Weights of a small transformer language model: 5 heads of 64, biases on query, key and value.
Each number is 128 + 24 x the weight over its row's rms, rounded and kept within 0 to 255. Layers, rows and columns count from 0. Numbers have three digits each. The size before them is the row's rms in percent of the matrix's.

# v: layer 5 attention value, 320x320, rms 0.0839, rows 19-56, columns 160-239
# o: layer 5 attention output (transposed), 320x320, rms 0.0826, rows 19-56, columns 160-239
v19 100:105173101164143116113103114138143195156135136106127130136122124108165131112118154132085134129111109130115156074125116127125159129106148147094150116137176131134122170144128116135140068096128118157111133125164115130089120110085189116080110155
o19 094:159173153123136121147130086135122171089126122113116128153146101134135102138119131132145089132097115165078171142111114132133164138128142149144129113098126119141156171125092130115112118122140175110154170151168117136132140134089115129107118158
v20 091:090142144171153166153125146130147117130129136134091173113101137119129117094118114072101076102118169130096164119135166115095141113098185118150169147110161122139076115135130135107101149136154134138120118129188149142172162141152073114128132089
o20 087:111098155134142162115173132123135109108111106107098103132133140123160099122128145126124131081143131091109085147145118073117128117166138140110159129125135131147119093121163159121143139116126179114145169102134159124067131158148110102105146135
v21 096:153124114120097123115129143113149141144140187132099152142114188140130128162120131116088140135096088123149124117140134125127132144088165156092155128193129113098144101157145105105113108123121084149140146142143093144132125148114130107137120128
o21 092:158095130138141117120131135127128095138136189110103152141109127157134124133131114134141097147149130127131122114168139131132126163109146121144156141141153137101099113101097071132119077134134137123142124123131153139139090129118137144093090115
v22 100:134090122121139126126103144170086134139130127086178092113102100141142108103111176108121158115107140116118082170132115161076112092127121106121158118156128113131129143179138179108128132147123122149082092117110165120165113107162109131165142104
o22 093:090119143169124112119110100164099133103178070118120139144081105142095130073121155112118107127123148133099129099132089136122105113091074087150129125113122125164124146136151145121110110136123120179111125131090107099165137106136087139158107144
v23 097:119163112119132100134100151081115134126140117124134158125142113078147100127156128084120163129121130137138169106099136107118151131136150125149130166123071159115120147081098114094140154135104118137141154104139178148153116109084148145143173157
o23 093:144164119126168113111130143160089106098120150133115134141132091096123111175115142123129157142088156085120161143117150133154095114119134068138116148138162079124138112138121097108186109125095157130126088133126099130146121142101180119130146128
v24 100:193186158152162097139098130144128116161122113124095143065175205140140118139117119149098121153139092124124149125136112150163150127088143152111129103115128148085118121121167153115124150131112147106154103139108119083096133075104131101111131142
o24 094:138101176140130147121097131114121111200108093138130130066146177127146116154091158142125122097147146146160144126142105125139132136107129118115159101139112118109149107100088127123165170122120123154132133117128150117138137119185132159128098111
v25 100:125122123136098194151110124159107124143120106130088123103174119091085140125120126095150102126127153140118105126131131153077112143132155114164156154177105137155135114080078114109121151148101121093130156121127143140147129169117120116132106102
o25 097:124118144149143124122155094167105126169139134088115137109144157136124143135124146155118088125173121166142095122100126117137123139118163133134150121154150154131098131145139132112129166135112134058107118132122180127105116137096178141138121133
v26 100:111136137126129141142109129134134123108134129122110095115162110151168097143120113148147160117080143152092107107114112185080139111138127140137152121100132094108070115137130111103126118148171109099152101120137107121161123128167105113123119147
o26 091:106160126126154128113120115119082093170116116086150136089155143134110094160121132160117147145098067154128117098107127085123148120140165153122138155169104147108103108142161120110111128122145119125157108140154081085131121148169135152115094121
v27 102:132084121144105119116109137120109090139103140151116139139122133113130091155152160153107093129125119141128093125170095137080097113139105095145138145173114124110112195167128149099144117196049129133127110091136147162133119144126167149115136146
o27 100:096100139098107127135150136097104097130124150155120151164092125126128116139105141125097117160105141141115141114140205160111148127083112121173146111156120147118155140156116133125087130141124114138091110093124071147158130114106173157085125120
v28 098:083090181139136145127142164126156148160123113102122126139134115139151153150127133115176125144148125143126081122172110143139136113185154083114124124144145136160120118075128112133122099109124131149107123135123157108160089091124162132094138091
o28 095:153135151143135149160118122079113113122113096111133120133156119107138104115171109132194128131131130088162173094153135121108112129137158088122112148144138116144156142141156097144160174135154150108099135110160120113145115111178143149148151127
v29 098:143142138132098097116122154107162107055135119110141121117174131120105101124105123144105123115166110109117168144111102170145098138154109083149114126127185156118134145118093119167136110120112126106126112089146139144166098152090094150134097121
o29 099:124125149126160134171147136165112092146084134098172131146165110089143125104149119157146152114145132172117083117158144123120151162102104114084113079140171116124128079106114116137154121106123112096129137156172104106174116152125136128130131124
v30 097:062115098172140103109143174115095115141128129155142120125129116118110120114156118119113113124116057136152131140152101141160159095130111129146082136102137122135135115123146085112173141132100117157129108116172182102173124122129133103117130167
o30 091:130077125149160089098153131110145083126135123146109082099132140128100132157130100133113131103117089117150107188147095121179161145137157166124093149162131097100142103108131138130124138164113126122126187142143176160112117205083138126092165153
v31 097:114101152131118135147131137128117121083127112182131105133112165155102158071132154113120113132131159188121159158102097125166133146122085117088098117097102124101120099100097112109111105134154121125129111110059134110149191109137133163120114125
o31 091:129111092099076136137182133162136120164150146136125104171118159141122064134107135156138149107165154132168155103096110092175141132166121122105119141089101148134085124098158148100097165126140076102110114143079113089128142111125139149118113159
v32 098:143135156119097096071181158090179106119134125161154067140113091140140115160111128148101162180161110157141115133137140126134105140144119111147125105100141111107160119158109097130132107151089139107110155120126113125127147150099130134125117136
o32 095:097111154153120198135150141141153148115120163200168144117136073073120157140104118123104138114142101156119114151127093131113136089136158105074126096103145075109138132133107108117152125144096100111126122108130152174132119162111118118121090140
v33 102:107123155125116120178108116133124129127104123142121147126136128127153159121122166139135098114206135166169103121129127125127125124133133146134129118112098127137138113112176109142118111128165134188158085146114138087085132129109135128115079108
o33 100:139104155086103081124123102121146163124121116146133109189089129138153166106141164116080110112166118120153108117173115157126148102183131133126130137113173136116189166133139114100126175108128181155139119150099151097106159138058135138156131164
v34 093:119137155154172123095132153112140104142126139135118145101088090127114174139136079110100098115152103127139131151150134130143132122113134159110108160100093111147143136167132145140106107120123112147097163125176136097159165115116102174163137170
o34 091:142120118145119110126093125150153135131106151138107112105106108105098151151148105093141157108153098122130153160119136089106148169115133167132113128119128124159153092161103133176120087122118139128172131079127081106146145125156161100104135137
v35 093:159136131152122123103104099132089139148151124126153157094148133119124127127150144162152117124153110120091118174133142117138122089098128125162115129083116129129112138124144102118165126108143121109130091077119160140095164076114124107119147112
o35 088:131124099121091104110143107144126146117118213143133123097131155146125105122172144158087095129155105159097109144121124139176136141116166080159117146091137085151149121122162097118177154101121091123109101117161125154102135090128119144117149166
v36 096:125131124155154140149143105102084116134153125126133073133129148136145140176162109131179148106170114119108113113122115075104093126129092138118098120156108102104104152107103122140119119105153101103111103099142151111077084120167135113105141094
o36 094:147150121159131123123207126086116143101090129175112088146107136123169159156144139129195158140117112130113093129177132137117104140151111146153089133147131149122103154136153109159104148112147121119162081131126146139124118155147104155141134133
v37 105:129121158129142118094108131114174141138170120160102109121084133098120150136122108100086136120124171133133096155130121113096107159123110123170154155105126157097141119158160136160111109126127118136113081128153119145163132124139117142117154155
o37 099:161125151105088136111113099103137131132153134138136131117143143071183166113126106120143142068139172136146120168119130119155134138125119094140103112147149173133130153141154163162137125138162119099102109166152116127120119147139143104178109148
v38 098:146117112144120099131118169094097150124130118114107145124102154098164154153151146130146161125159093138104151142100097140139186128167106102134122161110119104108110116145154186142107119141119127107156141100110128132107140111138134148142126162
o38 094:168121154140161130101165123136093124133102112148130124122175129134164123139131094108108110170120162114061135156116171115135147161100084110182162151111121139125119132148111199080163118128155139110171112139125144127162122097092143152098136141
v39 097:143103084148145158130112133131100117114148161133127110138137125141138076133111126109151137090123179102129141117149178110117135145131130116144135137138112102114143087131139106137127146122100137140171126137154120159132168127098083166106110123
o39 091:159141135109139095151138141185095117151131140133141141097092096106139145099157124155109096130156100138119133162114112110108147135113102142142143116130115139122097112145180103133117153125106146123152161111135095138160141130166140129119154118
v40 101:121128115077125135141115113139120128142148101105132137113145130162131137153126135115139147092156131104152113157103128155097117111096110145123122111104114118116113090153145155159123165144170127117133135103142115070138116101129116135117147122
o40 091:130129161085159115117100153153109097108101129115105111133163088129109154095087096107113080080105105138125151099134124097120129107121125143141120082116135099117088115139123078130136139144098117128152153165133135106162132128083095160154142115
v41 103:133112132131167132149102110125129143158151154124129116116142154131120145146161121137162110083158143159177128116109159133100075138148174110120122140118081130145143126124084133119120157135102133144119145138164139093107128112164139117131131153
o41 094:111110161144119125145108144118146113152118141109122154079144090142128157139140114147168146131125148159118121139136125157096110133138121112157120134083090101152133161138117084116110124131126106122164127146171144081094103144155154160131151135
v42 100:109138115098113162188062133119117158122200119136153161108139113086146095104144123113117124153148082176159100129131134078144102138107166110116136127142123151138064119117135154104104114184124157102147143138143105128126102130128103078159123116
o42 092:142129092124161152145096134130113125127137162130082183133145091108155117143082091179132147118169154153119129108178097137111125141093149133161132126136150160144129110122124103135088141117129111091145138186119102085125106133113119121154132110
v43 099:184123110115102144085162101083132100126091112152108129175124080148151113101107110161111111136119112117128147135091201127119123114129111125139147167105099127118122112143124139127090084147114146107143143163100072159117155159119126164126189128
o43 094:136136082161170176137115104142110098126124086178148113127097113118131110102155152137140070131084122185146093149117168147148108090145143120089120130099095129122112112170113132099100121130131125117162110091129140141126158130127144114117152138
v44 099:091163109113185123120119138152146154152112136128139165131079190097162131135091133157113135117176127119124107123100132106091143128121152159119094126160123124124133109130169135095118121135147127122150140137138160156121108083156148120130130108
o44 098:109108119127152125169102165083133122102116110121108159150134120117128128116099155148116118105127163112123129170148123125094135112118145101166124178130135101137179090097110153114146116102173144130097110167157116166142101112157155149132105144
v45 092:102126089156149079136090129150142094126134109103144124122154149151140129131131107149137103095123168095130056121147081112078164138099117159169121135155140091095088172110139132131130126157115085133134104089138148097127126111124191111096116103
o45 087:103127136125090080124142106148144124067158189144127108164178096133142160117169160120067106098147183131116144122130111137125115137125147173156119123168121178114116137131132158087115101111104074110137119125129143121122130151139144152111097114
v46 097:123136125122094156128140105120160112138125099160122062138123152141087128098125113138132111140125105117131163138089127129182148126128095081137139105081123117090123160132122109093134114120125150130120178145150102148121173151150115127154079165
o46 095:118166109103121147099103149117124130122151125129145136120120095156148173121119128143099115134137120086138143110115156138171109082144121128125131096127119106126102170123147137118114132111161140143127160153171158118126133134145109118085126089
v47 097:130104103111169163094160135131174129129170149164120089143124123180151087111098149145116177114133139121161151137103127152106183161127096111104135147122128120128141104126138145108120091134138080146122131110128097127124117136112125130102148143
o47 092:107087106099103124102092145104146136141151112137124135127151130183145143120108148132139139124118090085106145186130142165128150123113147103174134093099075124163116107133150177147087149118131118125117127133142128120179161178114108098147149190
v48 097:155113148074120162143123096122110123142114120122153140133133140139143089142136139113138114139180145141158145154134150135112124140136117104103099117134149133150125152134139136151155140128110189126137136142132160129086123143112137117084111140
o48 092:128138116127126112114098179122092155107137107116119138116132160132126117113144100141162131138138168107109136131072163134120137114085132129116118117086132110148114094134136110133128114100103141130153079154177145089103136101155115097093114144
v49 098:156132123117151149130111103142148129110177160113149075123149157121139141116150152092163123111077124138155148123122144143106148144155164156081123130146139094142090067116108119116172132120159145108197080147132171148107104117152112134114125134
o49 096:141138106099097130108151115126126112128168124092125147096102096056151166127122168140180115146145117162152136100172150138106094143169125126138134147127162110107113089108110136110179101120118105108122159127153140122133151140128169110116153157
v50 097:099105107121162100099056151136116106164125134105109112126143067092151118142121142103118140153112153145104118151088116129130136129102170054133091087143119123157146137102122174129133124154140127155148114077105070107111124117108089159109114167
o50 090:115095178096154129112102163104122126132110082087116139122151125119105085105092130150076144133187113148135160140122106132116134113128134145156111137090150125131111127133098114109103163160114112135137150119117141131125158119132138178130104189
v51 098:153088085148139191093136116110122127121121108147101147118136144147109164121134085143108097125158122101144168160117145132124128081111102101135147136144147102122131126197133119125148129170113121112105129116115104116085128141156176156140097140
o51 093:106114110151113154159158097090130136104118131152132129130135086130103129139103155136102116122084144166138138119140113121137135132094149152120137093151110124148120150133131116143128100139177096164127140109117085098106126151104139113143113133
v52 096:116162137075104134153152159132133149131170105093139127121096160108126163111128132157126161092078123121164112143119151122118143145106135122114163161129127093119099087118117115172163097106162101129137065165099123094134136112160103090142140149
o52 094:131110109177145104127124158128156155139147146127147094158111143160099176138139175158123119098130128155156102101139202104115107124110103130107155128100159064143097111123109143108093172115136103138137096167118098138097115132107123127128119171
v53 094:148150134108125089126120187134146166131134102076122168063114137155142118135124098076099154147164131110138146132130139098156182125103128101085108098144101128093169105127194138181144119118106162135124121108135098163108070099103178185111134104
o53 089:098125155178169096138109104155188097108142102156120157111120082138133119135172114126101167139128097141145160147165147095125137136130119065066129169131103109108096107116166130167117128103094133134146126136137154105136170109137124149097131081
v54 097:121103133150138102110135143131146118106166135162101093128151165135180126116104135136127126135088141117110104100136137143136132104118153144125136143128130197114150129148078128102131144159151083135148116135175126122143122172130101154143134130
o54 096:097107141154115147130148127131125135136102072141120094157127126162111151124136128145101126101088141117090110140148100160155114140094133141143140113099128161131157108144122101125121132138115107109109158175093155109113129166144148146142129085
v55 099:133140142107085108133148104126099147145110133127117148104092136133170110151109123140110096145102113121141156156135132107141098158097092112132105139156140161107158104131100130129122144107126130123128124119173103124161166128097107155125113179
o55 095:124086150133166111149148175110139137129125145096099144118118140110133166104116115163106125202103121116160124119137173144152111111137099145094148118150108116133163144132133079166114154145097158109150106139099152107133167118142099110128143125
v56 095:136118170133128145116168114098074149106126144143116153134167182140122094139176105129160116122134099140132088136139144110151126129104158144105155119155146102142166108107159171098130127137104128115120105129136113135128129143176127110139129091
o56 088:114135126147130142155136104136135136115157091098085157139121110125116118153119122127084138094108177120091110122149118099132121093120148098137138079114166140139139125131118124118107121097154123094139105097135124167165199130161141099120170100